config = dict(
    n_head=7,
    head_dim=64,
    norm='layernorm',
    norm_place='pre',
    positions='learned',
    optimizer='muon_variant',
    warmup_steps=200,
)
Each number is 200 + 40 x the weight over the matrix's rms, rounded and kept within 0 to 999. Layers, rows and columns count from 0.

# layer 8 attention query, 448x448, rms 0.0683, rows 31-62, columns 224-335
217,213,135,229,204,279,203,173,206,202,192,216,159,200,197,195,202,162,114,196,169,274,204,223,170,228,230,249,265,217,237,199,260,230,193,187,189,203,149,207,72,212,198,253,144,218,156,198,203,208,218,227,212,161,224,247,177,224,170,162,151,199,146,118,146,142,220,200,158,239,135,238,203,193,194,191,151,204,130,228,197,206,141,197,188,187,183,237,205,127,186,310,178,209,170,194,215,236,108,242,166,179,230,211,201,211,178,207,212,158,198,157
183,160,159,221,163,199,239,291,187,170,255,176,247,212,170,254,250,158,233,150,215,291,180,168,280,230,221,175,231,181,163,222,186,163,150,277,200,162,151,230,267,219,263,244,235,176,188,262,174,196,229,131,179,157,247,230,163,176,262,228,265,216,241,267,169,169,207,171,208,187,251,257,187,235,196,248,171,245,114,202,199,300,250,112,196,282,239,174,175,216,204,212,206,219,193,260,153,168,182,284,166,167,236,243,254,159,185,187,136,183,142,168
181,173,198,254,240,252,202,135,149,195,218,254,278,162,264,197,259,250,173,190,186,309,199,196,152,194,216,162,212,209,200,224,219,193,193,200,229,141,186,233,212,247,222,123,165,201,142,201,178,209,210,306,244,212,196,183,190,184,166,153,214,145,194,176,189,276,232,193,155,160,131,144,171,224,288,216,292,196,222,189,168,223,228,219,186,140,165,226,254,147,216,183,244,165,116,213,188,235,190,195,148,196,207,213,147,165,205,226,140,293,110,198
192,236,163,200,220,174,116,298,231,227,277,239,222,230,196,224,163,270,242,209,257,245,210,221,174,249,254,194,210,209,179,162,208,278,258,184,187,194,136,249,180,160,186,183,149,198,134,268,222,237,262,191,125,177,227,186,206,250,231,194,192,92,218,223,146,139,270,150,173,293,204,258,165,210,307,140,173,195,247,128,211,210,191,259,165,193,171,193,131,215,204,183,148,181,261,213,139,179,245,197,196,157,203,238,185,167,283,102,201,191,227,242
259,224,244,227,209,141,95,191,210,261,211,255,191,229,213,271,176,178,262,238,208,129,175,210,217,197,153,313,186,219,216,199,242,286,148,264,246,207,273,178,187,198,195,154,159,203,181,239,208,148,172,206,122,123,195,198,260,168,85,153,151,148,188,227,227,208,232,197,246,165,177,275,292,245,169,230,177,183,288,254,154,110,267,193,155,190,228,187,101,172,225,172,238,185,205,160,222,201,297,160,232,175,197,197,197,153,230,221,176,209,272,212
194,231,195,193,178,231,107,234,148,128,206,220,152,213,183,219,181,175,154,233,222,261,166,201,194,191,120,237,183,196,198,170,241,267,260,197,162,150,220,256,215,210,187,193,237,171,238,183,250,149,178,134,197,178,294,222,243,273,236,204,242,154,180,186,215,213,213,175,142,274,194,204,206,131,221,226,139,197,228,203,212,206,203,249,173,200,178,232,192,221,213,141,205,209,225,164,195,208,271,215,154,180,196,212,95,172,276,245,220,256,211,267
212,232,157,215,155,218,119,154,205,247,166,163,197,290,186,301,236,138,186,115,255,239,224,268,149,185,170,209,234,215,203,218,304,179,181,227,163,154,182,231,178,220,216,246,233,235,206,266,228,244,257,215,128,189,164,175,203,221,208,106,142,211,196,123,231,267,242,265,245,136,160,233,184,199,180,164,176,180,221,211,216,244,168,144,241,167,276,275,268,309,202,310,306,198,204,167,50,257,250,287,246,214,225,216,225,207,235,162,198,212,131,251
204,260,232,252,162,177,267,172,220,158,239,234,238,163,131,217,189,167,297,279,168,232,232,259,129,137,175,199,162,256,236,130,197,147,216,210,197,219,175,208,168,175,165,158,231,175,189,159,254,176,225,122,204,236,161,174,170,224,271,252,164,169,174,178,237,120,186,194,215,216,158,176,205,161,268,263,211,174,154,201,208,257,228,231,202,264,245,242,200,171,116,188,160,148,214,227,203,234,162,230,160,208,291,163,226,292,178,140,175,240,206,181
169,224,211,220,180,197,193,206,197,191,115,232,213,151,160,150,218,314,241,318,234,151,124,189,183,218,181,167,251,223,223,128,149,202,223,233,213,233,186,238,186,168,185,274,204,181,197,216,234,242,313,169,262,190,202,196,192,237,254,245,254,263,223,170,226,197,243,267,138,249,260,235,237,216,180,209,218,239,152,161,158,202,261,164,252,187,249,270,220,231,207,188,277,230,201,222,213,228,189,133,94,162,239,265,173,212,208,209,240,164,218,163
129,173,197,108,217,226,149,195,194,236,208,119,208,188,216,210,268,193,193,168,185,251,268,213,209,241,225,168,210,214,205,174,243,151,186,184,173,174,127,253,249,178,226,238,252,224,159,178,230,214,182,240,196,230,224,188,195,240,202,229,251,189,192,154,231,191,184,232,238,218,196,161,200,192,208,179,217,246,188,196,215,221,197,210,172,235,237,261,160,241,136,186,220,149,188,176,183,214,220,215,225,207,163,190,208,163,170,213,279,153,242,178
214,183,222,187,206,174,195,289,179,233,212,253,217,254,116,228,233,211,204,233,214,198,222,184,217,188,76,207,159,206,134,179,154,251,214,177,114,259,215,217,191,236,179,206,202,205,187,168,314,265,201,196,153,141,152,177,188,204,208,213,255,215,170,209,316,251,255,144,223,246,229,235,187,237,224,128,146,146,221,189,257,227,137,162,184,209,169,228,216,229,189,316,211,189,185,222,220,188,146,207,209,181,242,168,192,179,266,200,212,261,190,92
191,218,242,159,225,180,247,137,235,213,204,192,180,182,198,121,181,204,224,208,214,249,171,211,167,254,153,199,163,245,110,156,279,263,168,191,219,306,143,177,148,182,217,172,268,157,167,193,224,106,201,176,224,155,173,219,227,203,178,165,199,191,259,263,165,238,206,197,158,212,160,139,228,177,155,194,216,195,171,218,261,195,206,196,232,181,279,217,269,131,262,194,131,117,207,176,165,165,216,223,176,196,231,224,169,211,219,204,173,202,149,212
143,211,204,160,213,173,229,229,282,201,217,192,156,273,142,221,120,161,211,209,245,179,193,242,241,231,200,217,179,216,122,223,125,162,277,154,139,275,215,212,211,211,223,211,223,221,197,189,250,163,187,228,192,193,152,211,185,156,174,229,183,161,173,200,179,190,225,198,244,242,152,195,238,225,253,162,211,143,260,169,102,172,199,209,176,200,210,158,187,186,114,228,279,284,253,147,115,181,153,197,253,214,165,248,213,241,209,233,196,282,238,118
192,241,224,140,209,207,224,171,174,115,153,162,239,196,235,213,205,216,197,216,193,171,165,195,164,179,155,233,240,172,217,195,179,191,249,177,181,151,208,155,222,137,147,269,184,232,209,154,216,130,233,254,249,154,269,199,213,208,164,231,150,176,143,200,300,205,179,172,244,132,215,213,237,211,223,210,235,219,173,231,218,183,185,236,284,194,180,190,143,254,281,185,221,275,176,250,181,170,195,172,175,131,232,144,260,87,221,268,205,211,185,185
150,197,113,241,180,163,191,217,181,252,197,247,223,199,256,155,235,159,218,194,189,216,166,242,266,254,149,191,201,194,177,194,184,220,196,214,202,221,186,225,187,190,161,129,168,182,173,192,149,220,210,198,218,217,205,208,183,201,233,149,211,195,192,235,212,194,250,206,271,175,181,188,194,285,160,145,119,280,176,226,228,174,172,192,111,242,199,155,238,189,157,102,185,196,192,161,189,215,219,183,284,168,157,257,264,153,183,254,165,201,215,213
225,301,294,172,148,251,224,207,296,240,236,217,179,143,168,198,219,248,243,194,198,161,188,230,211,194,214,286,234,159,212,199,156,194,116,183,177,224,227,195,241,202,154,235,144,234,166,167,215,207,183,138,220,199,191,191,158,226,231,178,259,133,186,199,149,242,182,244,176,188,161,178,243,173,220,189,245,211,210,79,211,220,208,236,213,173,168,170,132,147,219,283,181,179,217,166,256,193,224,180,223,246,142,150,205,172,284,168,197,212,190,196
135,216,181,267,206,225,243,176,184,176,172,236,164,274,193,239,222,233,208,146,220,185,242,157,279,153,255,203,91,189,144,175,239,189,176,195,247,174,246,237,213,181,186,212,267,171,258,197,185,207,165,191,168,164,203,219,203,159,193,223,197,148,195,217,169,227,172,272,107,264,218,212,210,205,224,175,218,167,127,178,249,246,165,233,177,231,114,212,119,162,144,166,215,199,253,304,225,201,209,248,123,208,205,89,238,227,199,266,207,147,120,281
246,215,206,116,204,148,141,270,147,208,259,197,180,219,120,207,176,252,164,212,174,130,99,163,254,231,239,122,233,231,249,226,248,220,154,86,238,247,181,201,194,269,217,290,204,230,237,184,176,206,148,220,134,152,199,204,184,172,215,231,215,190,189,179,189,230,103,178,240,204,168,214,246,197,182,202,220,105,189,210,212,144,179,199,158,161,152,238,163,271,186,193,232,184,261,199,220,223,186,141,204,303,126,262,192,227,196,132,236,196,264,205
224,177,187,243,229,172,199,224,199,162,231,217,194,133,230,126,254,248,239,259,259,231,186,150,120,193,206,238,233,144,243,214,143,120,201,206,131,273,211,259,134,154,225,182,206,176,212,173,207,199,225,208,304,175,157,267,222,241,235,169,202,219,190,258,222,237,311,163,234,271,146,213,263,132,209,221,173,185,212,233,188,215,273,192,213,194,239,178,171,152,157,223,182,216,125,131,194,174,212,225,189,191,197,212,199,153,188,206,178,230,145,192
179,213,202,220,158,237,198,146,186,200,164,133,240,202,197,264,176,128,182,130,223,169,208,239,242,211,159,192,182,249,195,171,272,167,189,201,187,223,89,173,161,224,196,218,154,248,242,149,277,153,138,195,161,101,248,190,266,184,141,213,221,197,163,262,229,249,147,198,167,200,177,191,206,245,219,169,253,165,240,194,211,198,255,229,278,255,164,183,205,182,197,240,314,181,184,223,234,244,192,217,198,219,204,177,118,245,212,166,188,190,233,203
240,224,188,190,239,196,197,201,211,251,166,166,199,239,159,268,142,254,235,207,245,250,301,194,172,223,178,146,236,215,207,157,208,250,199,175,222,219,279,171,196,122,156,173,215,113,129,195,213,226,171,307,168,181,219,166,193,215,166,207,246,254,208,110,170,166,198,204,174,245,133,205,134,139,216,231,200,205,184,191,142,199,230,217,322,213,184,230,246,224,139,223,224,224,187,127,205,220,220,177,173,161,259,220,177,252,198,227,215,218,177,225
185,193,204,171,189,291,207,259,220,291,226,221,143,221,182,194,211,190,215,152,173,300,185,178,227,224,140,219,161,231,161,203,190,126,240,171,171,220,198,171,273,166,231,170,209,213,240,176,236,254,146,134,180,117,226,203,242,177,217,215,158,190,241,184,240,220,203,181,124,199,174,219,161,230,207,202,224,210,316,195,207,146,181,195,266,192,206,260,221,260,250,209,171,158,225,220,204,258,201,220,213,169,145,136,177,220,159,169,203,202,203,224
185,145,219,208,201,194,123,262,149,201,167,200,205,160,126,135,207,267,197,208,207,198,183,246,207,201,195,225,181,178,211,182,130,206,178,253,211,287,233,185,212,180,159,175,208,255,252,186,99,169,241,192,145,212,172,218,181,222,238,254,141,173,205,204,133,170,203,137,198,235,198,156,245,175,158,243,125,202,231,248,208,234,211,231,157,181,218,169,284,206,146,191,191,189,203,105,163,203,223,235,156,217,214,237,213,220,167,174,257,318,190,241
191,200,152,171,136,146,150,206,200,226,188,205,237,272,201,247,215,145,178,146,243,225,245,190,238,151,215,242,196,189,199,193,229,234,170,102,112,187,269,247,190,215,218,207,157,163,204,232,163,273,154,232,121,228,231,190,258,212,222,146,180,176,191,251,210,237,160,206,182,227,187,112,196,215,270,163,211,257,221,274,201,181,144,110,197,163,224,169,161,225,283,280,223,192,156,158,143,202,272,106,209,187,182,275,183,164,211,163,193,183,185,83
190,167,224,205,184,242,214,180,195,142,286,141,169,188,189,247,228,208,232,210,205,202,175,214,272,201,209,136,165,165,143,202,228,217,191,237,187,140,174,218,179,219,263,190,188,218,181,240,158,143,208,208,189,241,215,232,191,163,189,219,231,152,228,253,212,258,160,248,181,161,262,164,219,134,219,151,198,139,228,124,128,168,225,123,216,157,208,223,158,155,195,212,96,184,125,215,164,195,190,217,222,161,238,280,188,210,119,214,227,181,310,226
207,197,299,137,255,195,188,186,251,235,150,205,159,237,176,178,143,175,176,165,227,283,220,234,178,211,186,266,227,242,250,138,201,163,159,103,165,76,252,218,237,180,194,213,161,95,179,200,184,231,180,220,190,185,190,152,186,239,174,249,209,209,208,209,225,189,148,247,276,161,189,203,237,76,148,123,182,147,219,208,215,146,190,216,225,263,167,269,276,232,160,206,213,239,204,209,194,159,205,238,173,128,201,156,137,220,219,270,228,185,181,145
301,220,227,172,175,195,149,146,172,173,229,114,239,188,217,150,200,262,186,224,211,226,174,169,160,209,170,206,233,222,221,181,207,173,204,156,217,191,168,222,199,233,184,92,166,204,155,143,169,194,221,177,209,213,190,234,140,271,156,186,165,197,198,197,223,229,197,160,235,216,211,155,233,177,176,206,200,199,170,172,231,174,158,134,149,134,248,210,166,178,224,262,256,197,182,289,194,180,156,179,225,151,168,189,202,164,161,200,169,246,179,211
295,195,202,204,218,188,224,207,149,204,242,225,255,246,257,218,238,240,174,232,193,167,198,239,168,186,212,146,162,199,151,212,243,158,222,202,200,228,204,243,207,222,230,209,168,229,163,253,207,186,227,206,220,138,165,177,201,227,138,208,202,218,170,193,186,143,231,220,88,191,258,174,176,172,153,207,238,237,146,173,182,158,159,281,183,178,200,245,190,174,163,199,247,208,183,259,186,230,200,237,215,114,207,250,182,237,170,193,249,201,230,163
151,143,148,193,236,204,175,288,138,199,230,206,137,208,193,189,171,149,251,137,213,210,150,179,181,223,274,138,184,146,297,155,189,212,229,216,227,244,120,141,206,173,173,179,175,183,184,166,248,261,214,227,221,208,186,205,202,209,166,215,169,172,234,181,222,175,233,204,155,111,282,220,192,203,233,220,208,150,229,138,179,224,170,210,189,147,159,266,208,203,198,157,156,245,261,226,286,202,209,236,193,194,224,195,239,183,163,207,261,94,149,210
221,134,201,137,190,195,165,231,192,154,246,129,110,290,231,248,140,198,119,212,216,211,207,231,156,261,175,182,195,215,225,183,158,178,241,224,150,226,176,287,157,244,176,213,228,189,164,158,200,240,117,238,137,228,112,184,188,168,229,262,201,139,140,210,224,234,149,152,244,161,174,235,208,227,241,271,162,223,238,230,159,209,210,196,224,162,162,171,216,199,195,217,166,239,103,234,159,189,234,243,220,184,191,267,239,180,232,256,200,164,264,195
225,162,206,272,155,250,189,200,257,221,198,215,280,187,186,219,162,205,201,232,260,183,242,193,193,243,207,155,114,185,186,232,186,217,240,137,155,160,224,196,235,241,208,108,184,194,252,201,230,242,168,143,220,155,271,207,196,130,257,195,130,244,179,196,181,215,230,171,190,183,221,136,207,171,205,234,208,268,243,170,165,247,206,193,143,202,188,223,187,156,115,182,162,208,263,229,127,149,226,212,246,243,333,213,151,216,208,228,166,126,237,169
210,234,174,183,267,184,270,253,222,203,213,268,243,242,225,187,205,245,197,239,230,224,232,243,175,234,177,195,168,181,178,241,101,218,156,296,186,171,247,230,278,165,258,179,221,175,177,249,178,205,198,212,205,240,259,139,233,156,135,269,251,237,148,258,177,192,258,195,143,186,212,226,214,182,211,199,212,161,230,161,161,325,229,198,141,192,191,226,124,209,192,214,244,200,253,316,143,200,210,281,187,133,236,203,143,248,239,200,211,186,234,179
# layer 8 attention key, 448x448, rms 0.0708, rows 31-61, columns 224-335
178,201,170,242,242,214,240,215,239,189,160,244,166,255,221,205,157,174,92,155,178,156,248,207,92,222,245,214,206,261,151,217,251,203,182,226,209,218,216,162,180,189,221,271,176,250,203,273,173,157,220,280,212,150,184,173,181,240,183,136,227,160,143,179,183,198,256,236,216,148,192,231,183,199,201,210,137,214,225,219,209,220,192,199,167,255,211,198,184,110,196,170,143,303,286,182,160,170,140,108,199,126,240,204,220,151,239,215,106,222,177,116
206,212,217,205,63,211,258,271,187,162,191,280,196,162,166,239,196,208,210,169,184,209,143,203,245,267,209,202,195,208,222,211,261,193,213,224,192,258,212,169,178,231,194,170,208,208,178,209,189,212,210,219,179,229,229,209,184,130,180,198,259,201,194,185,194,248,208,217,220,150,195,191,196,260,241,212,218,175,170,171,250,292,180,213,167,286,193,241,192,163,179,212,175,207,199,179,228,150,233,197,246,195,178,152,162,247,197,236,171,261,233,170
251,231,230,257,220,234,233,185,151,138,208,159,221,165,197,198,248,233,153,207,171,203,193,199,188,259,234,122,210,246,197,155,251,154,262,179,194,206,161,260,220,197,253,140,143,183,113,156,206,214,212,254,289,210,197,239,238,221,227,173,165,135,172,150,183,233,191,190,176,153,199,212,156,242,232,226,224,185,131,200,137,195,237,195,223,137,179,209,256,148,210,196,149,252,212,212,220,202,202,288,145,263,207,159,199,149,193,286,153,182,143,174
138,178,117,186,201,170,136,269,190,173,265,201,227,207,162,222,191,195,174,161,177,228,247,203,157,250,223,187,244,172,266,171,200,186,216,178,167,180,168,265,251,221,205,161,135,168,124,236,180,194,206,227,155,157,239,186,232,203,241,251,232,114,224,173,173,181,222,179,182,269,198,244,115,132,236,238,244,189,285,102,238,147,215,304,198,162,178,219,109,261,182,235,151,214,226,235,214,170,217,235,192,115,143,234,234,117,192,101,96,189,190,244
249,189,244,200,186,145,188,230,234,229,211,219,190,171,123,174,200,220,242,210,168,134,111,160,268,218,187,217,241,197,268,122,174,243,193,236,170,203,181,177,256,228,204,170,242,214,116,174,212,214,103,163,180,152,203,181,248,283,242,223,274,163,195,241,124,199,149,178,226,217,190,207,222,233,251,209,187,184,277,213,148,166,220,107,203,206,209,249,199,244,201,281,202,234,197,177,236,209,215,188,231,187,216,179,218,213,210,191,215,219,235,218
207,240,194,176,216,284,85,192,209,194,206,159,134,199,175,272,187,285,206,243,168,227,201,215,239,103,177,305,239,189,292,71,227,153,214,224,210,180,203,194,134,269,218,175,229,219,204,187,178,197,190,160,190,233,163,102,237,146,227,141,154,251,174,226,167,271,176,231,230,229,234,208,151,185,249,172,231,210,256,159,205,182,210,160,258,225,175,184,215,174,176,170,233,156,238,189,180,149,207,160,226,262,282,222,167,176,238,285,196,179,135,199
187,207,165,184,132,196,137,158,178,212,235,191,202,238,165,217,241,99,110,95,166,253,142,255,140,199,265,297,220,186,210,155,308,269,269,235,148,155,193,209,121,172,188,246,166,210,243,186,296,166,214,218,146,199,166,201,209,160,197,81,104,152,247,92,177,144,185,215,212,240,184,162,128,214,218,150,240,189,222,242,216,243,210,198,195,189,238,280,206,189,205,225,210,163,195,162,166,193,66,250,171,223,248,249,225,190,316,110,173,216,103,276
261,207,204,216,181,147,222,155,210,209,184,154,192,101,155,205,188,137,284,259,189,95,242,177,134,196,217,259,155,248,218,167,188,229,207,194,186,241,243,254,229,218,174,208,216,159,291,221,254,163,194,152,244,145,179,172,218,208,148,261,240,178,206,186,256,122,137,208,251,166,151,196,207,181,260,185,163,184,218,244,266,224,187,237,144,165,227,261,225,144,177,150,223,118,196,163,130,168,269,219,198,199,289,131,221,194,202,185,207,246,155,180
195,174,163,164,132,215,221,274,250,152,102,134,194,269,201,180,185,286,164,201,173,95,155,238,204,250,177,212,260,221,171,264,169,220,182,182,245,199,215,266,211,187,229,224,181,232,239,150,176,163,219,112,246,218,170,194,209,200,205,182,266,236,273,242,171,166,235,192,191,236,137,173,242,255,167,159,224,195,262,167,103,186,207,235,212,181,162,161,175,215,176,245,167,301,187,195,226,121,228,132,109,163,128,329,222,209,279,121,244,209,251,133
165,171,215,171,198,195,186,272,231,185,263,169,198,249,274,236,191,148,212,132,219,93,236,221,191,241,202,217,171,221,162,194,295,249,222,127,199,239,193,230,172,209,254,189,192,179,203,189,175,250,201,321,214,190,179,211,225,276,251,175,267,190,132,180,192,178,227,208,158,266,191,178,175,215,240,162,241,210,236,212,189,230,162,234,232,233,179,243,159,240,169,231,268,203,201,221,167,178,255,186,244,208,149,208,173,163,176,219,200,196,203,215
212,243,185,151,187,255,154,259,199,171,233,171,239,221,161,213,163,152,168,216,225,162,220,209,232,258,163,189,144,160,172,199,209,214,186,137,212,228,185,245,155,241,256,201,229,241,143,161,198,226,261,208,162,173,157,207,139,195,237,94,129,134,205,169,196,218,170,210,212,212,229,206,243,217,224,229,252,183,217,159,242,195,243,183,189,242,211,203,238,162,232,248,207,234,171,186,196,222,138,197,265,150,260,192,170,205,235,225,227,175,252,169
194,305,164,218,254,233,253,230,205,237,232,146,141,234,228,264,214,235,228,207,228,256,221,168,230,151,192,176,215,325,231,165,276,148,172,178,229,202,147,215,152,177,160,193,291,153,251,211,218,144,220,211,223,166,256,227,188,202,218,199,129,217,198,208,200,230,164,231,259,247,277,181,235,197,191,277,265,238,200,273,187,198,189,172,217,221,283,200,195,150,196,127,172,259,265,224,200,199,260,163,146,212,272,286,221,218,183,156,163,257,195,210
198,197,214,187,171,232,213,213,240,156,218,249,228,247,200,225,184,229,217,266,222,128,213,252,219,149,165,213,228,133,71,195,161,213,181,132,174,172,197,162,270,219,174,146,130,268,164,214,186,167,191,177,138,213,165,176,194,212,194,143,198,191,206,274,216,238,234,202,263,206,189,206,240,222,290,189,168,184,185,220,169,179,224,241,219,173,226,206,150,128,170,188,229,203,215,242,236,244,186,206,226,122,189,200,194,220,103,215,126,234,214,190
249,213,219,238,214,203,216,182,224,206,189,230,173,232,219,203,212,164,151,239,125,162,183,170,164,247,209,208,190,220,184,188,169,187,191,188,184,187,239,182,119,178,210,247,101,251,216,193,154,205,221,215,197,218,222,211,144,222,196,175,167,203,240,175,211,193,178,156,232,182,192,184,142,267,112,229,167,170,209,313,279,138,123,222,260,209,173,199,131,149,180,192,233,284,216,227,279,195,139,174,195,174,207,192,203,150,252,288,269,199,228,204
180,166,126,217,220,219,143,211,171,197,209,224,245,202,272,171,252,202,217,186,251,149,188,155,153,220,110,254,330,172,154,252,193,241,217,158,171,176,177,116,225,212,194,190,118,168,231,175,241,203,133,238,248,176,218,226,149,203,200,207,206,221,196,237,189,237,196,187,193,195,192,156,204,200,204,223,190,246,145,287,163,176,134,281,227,193,227,257,220,215,277,165,219,186,243,232,227,223,245,255,224,168,161,166,222,149,154,291,156,221,206,169
196,256,240,188,115,235,224,215,210,159,272,222,209,178,191,223,180,209,175,229,214,288,152,217,208,217,191,266,213,182,136,201,116,161,168,143,180,264,213,147,288,243,239,213,189,203,225,187,183,178,133,233,280,219,158,198,181,192,282,203,133,181,213,197,191,227,241,233,179,204,208,266,239,279,264,245,202,193,231,194,160,248,134,168,241,228,231,168,214,196,222,172,171,92,210,155,189,248,151,203,227,201,233,210,167,260,202,229,211,234,177,187
159,159,210,203,210,162,167,151,180,267,217,191,261,293,198,170,235,157,246,181,228,190,223,241,220,184,182,185,167,250,175,145,227,169,209,135,177,106,188,241,169,248,111,216,246,215,180,214,189,216,133,172,133,171,216,269,234,221,239,180,184,203,263,210,183,216,188,190,240,187,306,207,151,230,94,208,144,133,201,124,233,186,239,140,222,259,212,231,169,201,138,165,221,206,192,171,259,183,214,240,179,175,171,311,224,180,138,198,263,231,145,252
206,189,219,182,225,158,197,235,159,189,148,230,219,188,226,203,191,167,233,206,205,175,192,148,153,157,183,130,255,234,244,194,210,180,169,180,228,199,250,223,212,204,217,115,215,187,184,183,216,188,162,211,149,104,242,186,219,169,219,220,320,195,216,143,238,238,181,247,223,236,225,264,185,227,220,156,195,216,261,225,126,178,195,212,170,186,214,247,206,266,270,239,211,161,222,207,191,243,203,178,226,209,180,247,271,170,214,189,206,169,229,228
217,242,211,222,179,226,239,273,224,168,193,158,256,151,246,175,225,194,163,191,157,198,202,161,160,145,178,218,179,133,195,202,161,256,246,158,141,220,144,262,111,230,268,218,223,142,276,261,203,204,231,229,223,246,194,194,183,151,236,84,105,217,197,214,219,262,225,248,165,87,228,166,175,157,131,286,200,235,198,274,226,215,205,158,208,221,202,175,221,61,219,208,224,190,114,232,237,147,119,170,218,234,169,234,129,159,237,232,127,242,126,183
197,167,230,134,211,178,243,122,180,193,178,194,187,255,225,150,213,196,175,184,246,132,187,201,278,172,190,266,185,257,186,170,222,161,150,219,197,191,187,191,196,214,187,142,228,201,252,177,204,151,252,200,157,204,177,190,203,193,200,206,209,136,216,131,202,210,189,239,223,223,207,279,228,239,253,217,138,246,187,183,250,192,198,110,220,207,161,229,168,227,203,169,242,191,199,228,173,231,236,187,218,197,204,130,182,213,275,276,103,162,208,196
192,222,180,217,182,248,163,211,220,199,192,141,220,218,191,262,201,208,197,249,190,177,276,197,211,272,213,201,251,199,185,223,233,195,256,196,193,223,209,181,226,191,250,230,273,122,160,189,172,239,247,279,190,157,204,114,187,185,183,182,176,309,163,217,188,200,215,184,212,209,165,228,260,241,205,188,215,206,179,211,146,179,221,221,193,174,211,234,162,213,203,200,166,231,175,196,154,200,204,161,224,259,237,186,157,205,164,192,205,214,251,189
188,199,180,168,204,165,220,192,168,259,308,271,143,184,142,250,125,123,205,170,179,210,258,169,237,196,152,243,218,287,223,291,178,193,246,192,170,198,228,73,157,218,153,185,225,270,221,186,225,225,228,165,182,197,151,237,204,244,186,202,103,185,238,210,177,225,173,203,196,246,214,321,224,212,181,164,209,233,334,163,275,147,177,229,184,180,215,251,162,271,212,210,214,173,220,172,166,228,146,237,195,238,240,215,199,217,94,178,195,223,161,193
234,236,254,231,164,229,229,208,200,185,162,202,164,205,214,168,150,220,138,233,127,173,204,237,192,177,209,271,164,174,205,170,138,153,103,205,246,236,165,196,217,266,161,145,261,220,167,211,152,167,179,200,150,147,194,192,235,189,184,239,179,224,211,195,193,210,187,162,250,163,190,144,225,191,332,212,188,210,179,243,209,216,193,248,175,173,236,183,218,174,220,191,210,134,178,213,219,203,205,203,206,134,214,182,172,208,210,204,140,236,189,106
185,177,227,201,238,149,165,205,240,182,218,181,219,302,248,201,158,196,155,214,233,317,162,234,250,185,166,184,224,203,181,125,188,181,192,129,185,237,181,187,195,196,240,164,258,242,205,235,329,198,224,233,112,234,228,198,246,180,309,234,165,168,173,282,236,121,198,231,189,140,164,191,209,228,216,209,246,226,187,278,215,200,205,223,165,194,172,206,161,230,173,286,213,168,189,186,156,154,165,161,214,163,200,233,224,153,213,167,187,135,185,225
221,202,183,191,167,190,272,209,284,170,170,163,188,183,153,265,225,181,170,219,205,208,216,208,334,159,223,132,151,176,151,218,215,236,178,217,209,208,199,270,233,211,222,150,191,175,206,198,210,155,202,205,186,229,200,214,238,248,188,128,119,220,272,221,178,235,256,193,275,172,256,196,189,186,218,195,215,175,213,219,220,215,174,169,161,167,194,200,183,120,231,216,129,157,217,174,216,195,254,186,221,179,174,196,166,181,192,180,147,153,247,204
196,211,179,222,234,182,203,202,175,232,200,152,150,196,208,316,219,294,142,196,261,267,202,217,144,282,254,229,205,195,187,276,157,129,172,120,164,178,232,133,164,254,230,195,192,173,174,182,193,198,140,184,179,123,233,199,224,164,193,263,145,185,191,142,213,192,253,240,257,240,266,192,284,233,180,179,245,151,298,167,182,189,193,240,197,200,161,259,220,270,175,103,254,219,165,203,192,293,166,129,218,112,189,186,181,201,273,245,218,167,147,265
181,196,205,182,264,141,181,138,198,182,247,186,252,204,206,243,169,252,179,269,179,231,298,207,236,253,219,170,248,174,198,244,201,191,198,187,183,191,201,175,145,197,160,166,147,213,198,189,230,213,212,178,225,237,184,193,204,171,134,200,215,194,228,209,179,218,187,176,216,192,213,222,195,218,154,256,199,185,190,239,205,147,204,175,207,179,200,148,225,216,219,191,203,189,200,186,191,208,190,175,180,143,221,231,219,142,211,181,223,180,168,245
183,201,217,200,220,191,169,148,135,219,267,190,202,136,203,204,189,238,158,212,257,172,248,206,235,208,180,134,218,204,228,216,125,176,185,226,152,218,232,185,250,219,217,220,142,187,191,150,250,160,218,134,281,146,155,186,185,168,138,170,192,229,191,230,195,171,178,165,246,191,178,205,176,205,162,201,260,278,215,113,230,249,189,247,194,142,225,222,139,172,206,248,189,225,173,216,255,216,257,188,250,136,208,230,226,259,153,174,238,213,264,188
181,144,251,176,240,167,302,221,201,238,173,246,163,211,186,190,203,158,207,181,250,90,146,143,180,273,215,223,207,272,229,270,136,142,307,235,239,246,172,135,255,192,203,186,150,113,152,236,256,250,145,208,203,253,194,252,109,217,198,227,230,174,222,170,243,218,192,184,195,214,163,254,272,272,185,189,174,193,195,108,219,193,195,200,204,230,235,270,160,135,189,148,102,187,248,204,224,190,258,234,232,217,189,192,204,194,151,205,184,163,146,183
141,121,187,198,169,199,210,189,146,197,249,204,228,255,244,226,135,225,117,189,256,144,211,160,155,254,180,182,193,158,199,190,195,155,201,182,182,301,207,221,177,282,193,195,160,250,105,215,208,241,159,128,137,213,94,160,148,214,165,185,207,228,189,152,169,159,148,209,232,170,136,190,164,212,177,264,215,184,174,272,193,120,232,249,222,163,179,192,224,231,196,271,227,195,185,190,145,236,217,205,199,296,160,234,240,187,217,234,95,272,196,239
200,196,174,214,259,134,111,168,215,231,143,169,214,210,148,180,161,182,177,154,169,183,190,224,217,215,230,343,167,248,133,200,211,195,207,204,183,182,227,203,259,183,213,115,195,218,227,250,260,173,230,83,269,202,219,139,184,113,245,192,142,195,209,199,220,153,207,144,197,259,199,82,201,200,257,270,207,169,239,186,179,256,211,211,125,191,207,232,230,262,203,168,239,155,203,232,195,143,259,232,201,228,235,207,181,265,188,211,262,148,232,255